{
  "n_layer": 16,
  "d_model": 96,
  "n_head": 2,
  "n_kv_head": 2,
  "head_dim": 64,
  "d_mlp": 384,
  "vocab_size": 1495,
  "activation": "silu",
  "norm": "rmsnorm",
  "norm_place": "pre",
  "norm_eps": 1e-05,
  "positions": "rope",
  "rope_base": 10000.0,
  "rope_fraction": 1.0,
  "qk_norm": false,
  "attn_scale": 0.125,
  "bias": "none",
  "tie_embeddings": false,
  "parallel_block": false,
  "init": "orth",
  "init_std_qkv": 0.0387,
  "init_std_o": 0.0,
  "init_std_up": 0.0387,
  "init_std_down": 0.0,
  "optimizer": "soap_variant",
  "lr": 0.00443,
  "beta1": 0.95,
  "beta2": 0.95,
  "weight_decay": 0.17,
  "lr_head": 0.00775,
  "grad_clip": 0.5,
  "warmup_steps": 200,
  "schedule": "wsd",
  "decay_fraction": 0.948,
  "decay_shape": "linear",
  "final_lr_fraction": 0.0,
  "batch_tokens": [16384, 32768, 49152],
  "seq_len": 1024,
  "doc_mask": true,
  "train_tokens": 123600000,
  "steps": 4208,
  "dataset": "wikipedia_en"
}
Each number is 500 + 40 x the weight over its row's rms, rounded and kept within 0 to 999. Layers, rows and columns count from 0. Numbers have three digits each. The size before them is the row's rms in percent of the matrix's.

# layer 10 attention query, 128x96, rms 0.0962, rows 0-63, columns 32-63
085:501503495581526488523519475433470513478507496487490490435493509471518478538453554502519474517516
075:494503529476519600516467520468456514466477531578450527491425434471547555500456455487524518495491
076:539506584519532545532481508472507545493523523533512517496494560475419497463523499515493457495518
075:464517436557538385547518514454526488506480520458524481499549537531507471468451554485481427507450
084:550484465538460456532557515442538457510492482488535540494503565551485419483582497523539466528478
093:533548401560439450565555520458495507460527461474469456528511512529550512516486397491484406509466
077:465543510587502394553426451499521496579529481484511474504448525532507505440406537555523456499440
083:499455404486489456500464463517510419547513514420493398475579452511572510475485463460531590458512
106:522489508461468481469513535518518415436461602514470487480545475547501425542493506508497526432518
074:483543517491510468503554592488503503441541486465499547471541506454467566507576500469448442576505
090:514485519464500458425518538448563516547512503493499520476461469507571559526530528452488520487493
079:516488513521516503493489516471568519472535506519530541471536516560527526486494530479541419543506
090:446502530504557469452527506505465525465547486512547530459469452493512474533479454471478519544496
087:468514475472521521489512460553476469560486477564490501602427521505425497507440544493489537477496
080:435443491472516562446540516532574510522543545483501523595511513503485514557515462527531492479498
104:527550457507536644599514561491518519438574553530469546509510556477519493497437503525512421445468
111:471504505462527548446493537489573532625485504502500479519520476447568532540462513542521478436528
091:467516552543490463511504507480436569547536446486470561423538498470523498456563515458510485532450
095:550506530508486514461451482477530453467484534397526462598534532526504530481587508496521444473522
100:554569558509531492546472546472535524468496541456518494459496529509477540514528487523510506505482
097:440575539508496446503550499517515507432556444497535498523565522529439487461447519525526471589512
104:529531541509502560500479457485475430536451517538515538469450452482538516479498544541512480476457
100:498512551451444487519486502542533477559577470475550501601584515535506487451476498469484574514509
098:572500408497527570453503492494552487516517561526497464517531544405499519525485506492489497485539
105:474502532490499580465469444549433466476550482491562514482490480538473509517464527541464461501466
079:530466509551469483413518505515521479472454585485439435551508545512532501522568564471536538467529
093:566482484490422478382489466480473469498472531496505452490357528552523455564516476488531504463512
101:507467510526439576424477433529479487504452466435384513452518506579506508514483513507443474594462
089:479540460557589478520480484419558514523419497514565442448478441484520493427512465467439466564505
096:459546516463491509517499414490450520528503475525486491514494467486490539430408500537510431505509
098:514556515501448522427439492517583514510506523589542500548489480523517402491507569544516521457461
092:517560436512581506429547596519485505468518519497444482453565492452524475465513569460536504489505
103:516535474524461469557512542455492511497557464524541446551480566531513481467508499444485481526497
092:481465485542421550564468446499515527543555579486567495529488459457565470500443496459536477543499
102:529562516503515489480517534483556549561489488483478459502530456515518546538448525463576485439497
095:530556549475515480460565490487533496507534492509548458552415500480466536502481509560493514518474
101:432539487510504464589503527447522551454462519531538596488462517460406453513519577453492482484491
107:460558498491482489453529576491552506511469571459478385476494547541505557471526585449519465514477
090:504476484453512538369455446542514481549460560501526546565516495525564483520537530517482470446480
088:543510527572532483482485511534467482507493454536477576562421488540498522486465543528560497501503
101:502553512475498565497529491477534503454518539544512523566543568492512523428527502528503535478453
097:520477467474560489473413497513438426501471436551527465514452501482412484517426517496532512473444
107:530521493481567500538453442441547526521519507474560510522467464438459472512493622498517443478511
091:541472560545432492501466517581466563452464502515492488453514495441488463523453522502523472445487
098:520489515507503421467428466470503499557516444515434558501513441532472482551491546450458470493537
095:499501444481481538472449514481517483433514479512482491446482445500498458402425438483460488482455
106:474542537481532525538488441468577500523472500537461508502559508488541530469540513426524564504533
097:478435568530570515570468465445563542459479575534513498589490514479472507525426545510497441562421
103:517612454499481430574492492484515527485517457486524516459502518598493495460520460493500528580504
086:434557478498501440470504475509533478508492506480485467495476457494544597459501467501513495467486
103:498430486489504527536491444431470500538462473530526537552487560421522426501483545516451532495468
101:480531442495501424488494427510445543442507530505524504495556481487489482521485548430480514453557
108:495531519514497516583526441524555494531475476566532522541459463473436424495534587511536525508514
101:443526465551528545537522527493541420470514459431494496483472514443506562479503459487514457506542
096:488534470457548541492501541511439516423426533461517526423541539531528566485534522495463526510487
090:570502509477496550438530470459437515521525603441525455428530535486532463476499492471506572479418
084:497495479453470506556499432520471504567478455486462555476537489433496497499536550527488473490561
091:466515453486510533442481489523540608514458447526539496505477438528493425566504424415533477534494
087:573451464549503475421546474475480511575459465548490512510492556434452510490513514413522460430521
093:474479503544446476511469419521446524520575504558513497481564500496452507561507509443528503464584
088:505541458516487449517482583533504499514448507543472516476489497524501472556463522478515550504440
092:526471529402510546452487506464506456568456533545531464532566481502411513525568494510529547502541
108:533529472514545524553501568458518474472535458474447461542513537477533507468559514488565507546424
100:460455396507457489498495539536468510469498518538470489436428519527501517540426486592558502514514
# layer 10 attention key, 128x96, rms 0.0979, rows 0-63, columns 32-63
091:545557496488510495502582490541501504524437456507567495562511491442493491444510488488480526496462
072:537539492590460482496555522488513515475536497448605487506458541508492532509554553466444374450452
076:464447572484466493419493456535495500578491550605527490497507557528574473536482532529502503495470
081:518483600516548450524469495492453494502497517505481566459408496429507493497515484509525617547515
086:466455524550467503464456480471448501565476561565493469506449506553477471503383595513557551472508
082:501528501458483488474485467537490506536548441489577541494487503448441484431512394569499472537490
091:477497511558562436502517531511489531509545564508487569511454504497552516577443499564497554538475
075:509553491534556528522481529523544516508564502466551450448537494545502511526564484497482513553487
093:429464531551543485446450466570501539555469554545467476494521465539478554553430520516509545487515
082:486448454514496576467465498487532426534560484511505490412393484599536555552539513533490451489494
083:463469451490523607511467537546544497490511544486549519457483540520511569551526577474489496507531
091:578537500488505521542535446497519433573504553498435528470472517493451478483522489559546547473537
094:486478433542505518562479483440463474488462439484505516497470565478465491536558569542530485479468
086:441545453456489539584497544438504528502464484514445532517573471477538469472487526457534553463459
104:437470578442416508449476531480468520524440490507470488522498469505538570469509544503492474458505
086:499495518557499496592542558476530544477537563525522592534499484493483499466474528481500534466512
095:575478447468538535500485552501477418426448486498455432504532515487449470516438447527454507502576
104:497490576552512504474455468471489516474471499470578537564544539482498549480480555509508515489565
106:478485523490442488401494545568480526499460523464591517489497433572550485550480544483493459593438
103:613509432549509459504523480469557479469515483477564470487510551572533452487420523528560487489447
100:485490481525530568604568528502511538439513507514502483475472543486516502489373523422591529451507
099:484516490513429506496488563541554525456444510526510506427548519599476529499515462479515485488453
093:404454429468475551470412464518522571504527504500506468509492494459506526464536505511485448523453
100:463518528515437523464534497476525557528418576514480461490468507533430470485559545444504463467505
092:514454529493509521461414479496525478537445503508466476550523547469525581502539465496421411524491
101:572570458478512529505545475524479436555520488461551494464537484534494495532570475556526481544499
095:462512468471537545597498520575523470477473533493425552529481473537487508478476530569515460528559
103:495540525476522506451470487516523472499463518480516490491445472503526539462579556436491478493552
092:523512472461473513555521480500483474508472519503471410490453554544465542504510433501565514504534
095:475510408455506499504464516520511473487510558457517518547503432479498562612507601410450467488516
090:493387468538561428577468482521454519522439557487510477435555535505486536490499481500495538533482
090:517541510530476492529558520551475508529511529462503535482566506473478469418448544529527516544560
096:473501468561493524474478458552487506498535529486471515472434437489569506443478537477502487518467
090:443455501456436549528476531484519498433472526532494546541513521455560552488443473512516504510535
098:468463500481521494597478507423507510512522548576429439464527482588482524457498476482574590534506
102:479471507469504442526483486495438542479482433478556463451560455509472499446522563448449420537449
097:537524485472451473475474569532490448474510459490449493493502517471483561494503519534513535570475
101:527591509421529450539473459534555492488550533460503516480635436498564502507528517478491533547504
094:473465576526463471563430485488494576587506505521479515476479473464513488503457552473537459456483
105:539519557595514470562526569498479522549491462461495539602547504545516459527487520508547517525467
099:468535545476515514446495517505478538551482556409475515618440536483539491506451564454526511505515
099:482450482514555444503489485534479432524459475547509485558543470512482523535552538511492550467545
103:527525479512440434470396488518496521586470532555385497451490467500518441516462486482539435599471
100:535492554508471553544494430548463431483542493525517579486538503451541541481534460528444511508519
096:506450482558624543524533481581517550491523511458498468506491450439495468453526503537508500531470
103:537534513540564440598564520549504495521507508448467548462449555479437560500578556522504527497531
100:568512418495410474533455513528441482485516539452512511542472492524477501474562544503513513450542
092:573519491568554471477485502471468468467542497533390487560508587548459535529526520526508523515467
099:507524512447479553492490558464514483590455535468521523522407451516439545463496524544451493529465
091:449498525557442553586529499484564461509540486500456507521533489554601483493573497501497506497500
105:597531454535465471533540474543484518523467481488394520559501502524445444509521429545536454487554
094:524450533503480503530521512528551509546545415496435531553496598429550549533502550476533495489427
098:496539407578490501484549436562517524452453509503465509546527574487506529505460488471520440568432
102:511536471550554403444552566512487515462491465423504511501479438473448522409482459509442458548474
096:511487570465508469466477534496503523526462531492504436558461506528463516490514561431471465469513
095:405475509496450477543475543468550505518473533481468534449438572543496553472466499515505479421523
091:530499515523479487525531556536499492447466524531509533537426488501436516480433413531498515414488
098:535510573536544449516515457479537422526425468457460532456508553484504448496529460587528546487466
097:460533497510548438468494470537453531495460499507509530486582465413541538499449506522446542416522
094:534513444543507543491484451483525480517497451512500603545565468406483542522501437500496565509468
090:553510485473531526592449510505529498524507530508511507533456511483486503434539546537399484527458
090:495562430519571535534480497420495498423540513508592439552408531559474526505412504464565516426519
102:400446501542436490489484449409506512501518519503474551558451497519477474524541498496541467570518
096:521476560522495524492529478471499521404485490541541502566522516533532529431456531529467503501448
# layer 10 attention value, 128x96, rms 0.0766, rows 0-31, columns 32-63
098:515476580469499539524532523488588517460509470497453510534463540497422562496545446540483493422561
088:419510538521470493531560428473499517514514517456540407510522464490487532463496436519460472493634
115:524471500521516451470496490530542473502520454421478498517443481487547427438467505477480465528477
101:582536506493442529428461418546505574487538529550450501574579497460482508516577502498528530491440
089:523475526459536502520495564520606511607487519509488436547453414466410504457506408494568458566510
092:432442445521540460541494439564471439436586420527410462468433510523472526473474518469479503520447
097:534457442535480495532480497572520535493508503422573519445564485395430500525531495454524510375516
093:550456571470543497489538496499520526450491469540520557433506467503508487471471541572470520508487
091:487492458542500539470456491502475567527540548496482427427448492537474484530555506453579515491461
099:414551507500540482508467507508498548481518408613469491513485468525488497485585536512513501493530
096:535484515498461546545454465538423502552514558530527565501495429523422507447480471473482520501520
106:485561473443528501481480449483516370586446497395490503452501508489533517525439545503539471505429
111:548485512439442480540517552475468546503545515475554468504458437579488498493507512564538483510483
089:411473496490516532544493519560505502530467554519483540505576479473523568537551484542542492559450
097:554498435557465437536481490558545512436509554518469473483479498488468409481563540463501493467457
102:511528543488447487445535504450504524561440529496458456495449538586498474561518501538473472517525
102:510482536440562487510504453517540494470536487532475504506432482397517482433453547494517480526423
093:426545583534469476569557532528479502609406396447533465502545411528488538471501470464539447530567
099:536534476511456472420472521542447537619559563482490536540494442515550487490498453436456469521493
093:560531533490519458480493494549437527497525544563452544471466512477444520510532491474553479508425
102:438492416484561463496503456514530499496496440520541493492456518460487554503406512490557476466478
102:460546558478547454527475525460535479544440521532442554485459436501503500479424567601519467510415
093:551389430518527503539494416458512498472513480555530475557498484489496465515523457485545486572534
101:556516504476511569541519536450595519475441531504513496434549519506452513511482499466514537454524
083:434470512550494567504482543570485517509494486509497557502532477506525474578490439496520490547502
095:521514477505536555537496516504517522522506546455491507458555494453491400458454417536468478448474
095:515484462538487489500499516507471470547458448521490496475589468462459468523481422436469546468463
089:489500455498507484481456450463472603509528469486482544497505463582530512523553482553535479556495
117:559500505473526571513465426562516480454575485497502514437498472591456456554515526519537483514498
083:503496539498494474533518525462502532457464498417424538490536549448481431433569500542519459460538
107:523533498505472466511457478494593401544514457451493449524648473460500459478511443449571445494477
089:446564555486515450479567447576505512472504582487464525549482508467477540410535541484494449495491
# layer 10 attention output (transposed), 128x96, rms 0.0672, rows 0-31, columns 32-63
098:548498516483482518432560492551537554512456489506487465537418521539500526502517552470593458492421
083:519480555542503536507541488434543474467542493563582462478515516507504539517520382554427474455536
114:440553475467484528414486454568521504537501508551486463495476488525500434505478528508550518491471
105:537500496581507520468428531475496433532478512506524490468505498480435489484488491455524562499547
100:505479518489541529510496514585561563513501521551527390487575527512446521519485429545549501437423
098:534467522420518535555495446538468546612450566551466520519544518521522468526493478585480521456548
100:521546554595476475529504539497521461445545456434487500487520536427483507492539525486518479490543
091:472490497544488469434464486542426483485533491495462495583490534479477470440424484549484450465409
102:461471549521460521527508563476462487486529541489514486456499504460516559537449459541489525425499
105:508538514517533488581505446499516499566455457562499513535578433510443456498477538504485524471516
091:478535479550498536453496503499539464493464527478560446526474477495536561554496411529524543484498
108:460572476406480505536466523451482575497543579491513487439520462475561457467500493468433498515473
116:565508553470475518490550527554507469496470515451480513553448522461489506443463492560529538470484
096:502447472501540479453483511531538466520461515476516486365499486491558502555622499504509583526536
094:533490473521474539523455529545488498474465533509455469500462545476561487509529497524516577455550
104:511463498480507486546498474541534481471539493567451474449420491616517457482507535464555563561475
105:510523582443553480481494488539527468570498549496485567480483541524454489435505586542457527416503
084:440542492509544495586525502545546501554466442502462421537474492498519550503527459475516444509488
099:485483477487548476572541403497492487498540542495510519497504486480421504471491493487574504526546
095:488520459509478528441495543509542469564506552441511518393497445471457461501532458512535519390548
105:435514491497536524487545597476597504568512524390507544532508494500509505509501514493436460429521
104:480525478476473554496429569477502512501516512567447506535497382540468449520501532509438578468439
093:454453485520452481470542518574469418502474491465502488578503517532585478466523525505539458455523
110:545527531519431528470507466565512554450496484487466472544509524526501470526508457475498495528501
095:451514511519492463539527483488520577526449526488489489423493473420506524496556487450559532473480
102:437517533454492418526502477527517448449502526432537460455488467504489475442520537444571466538468
104:409521496524495452612521456527520496502471530511520490477550508522428489532531467458480497535492
088:504451440469486550461508465471477487497530507444505454491565461495550460483406467521567514483541
112:554522515492459490418509454483555529527498616487422503470492475497508487475432546543512513416522
090:505507513453467485519498449523454425377512429493498480500543510521468440481491504491543500549410
112:453559517539520501596459576463495532495514580524527462472595497490420516464479467545454443483486
095:495558472448561523496440472469526420462468474485485494505514484502422522499501542521477525509537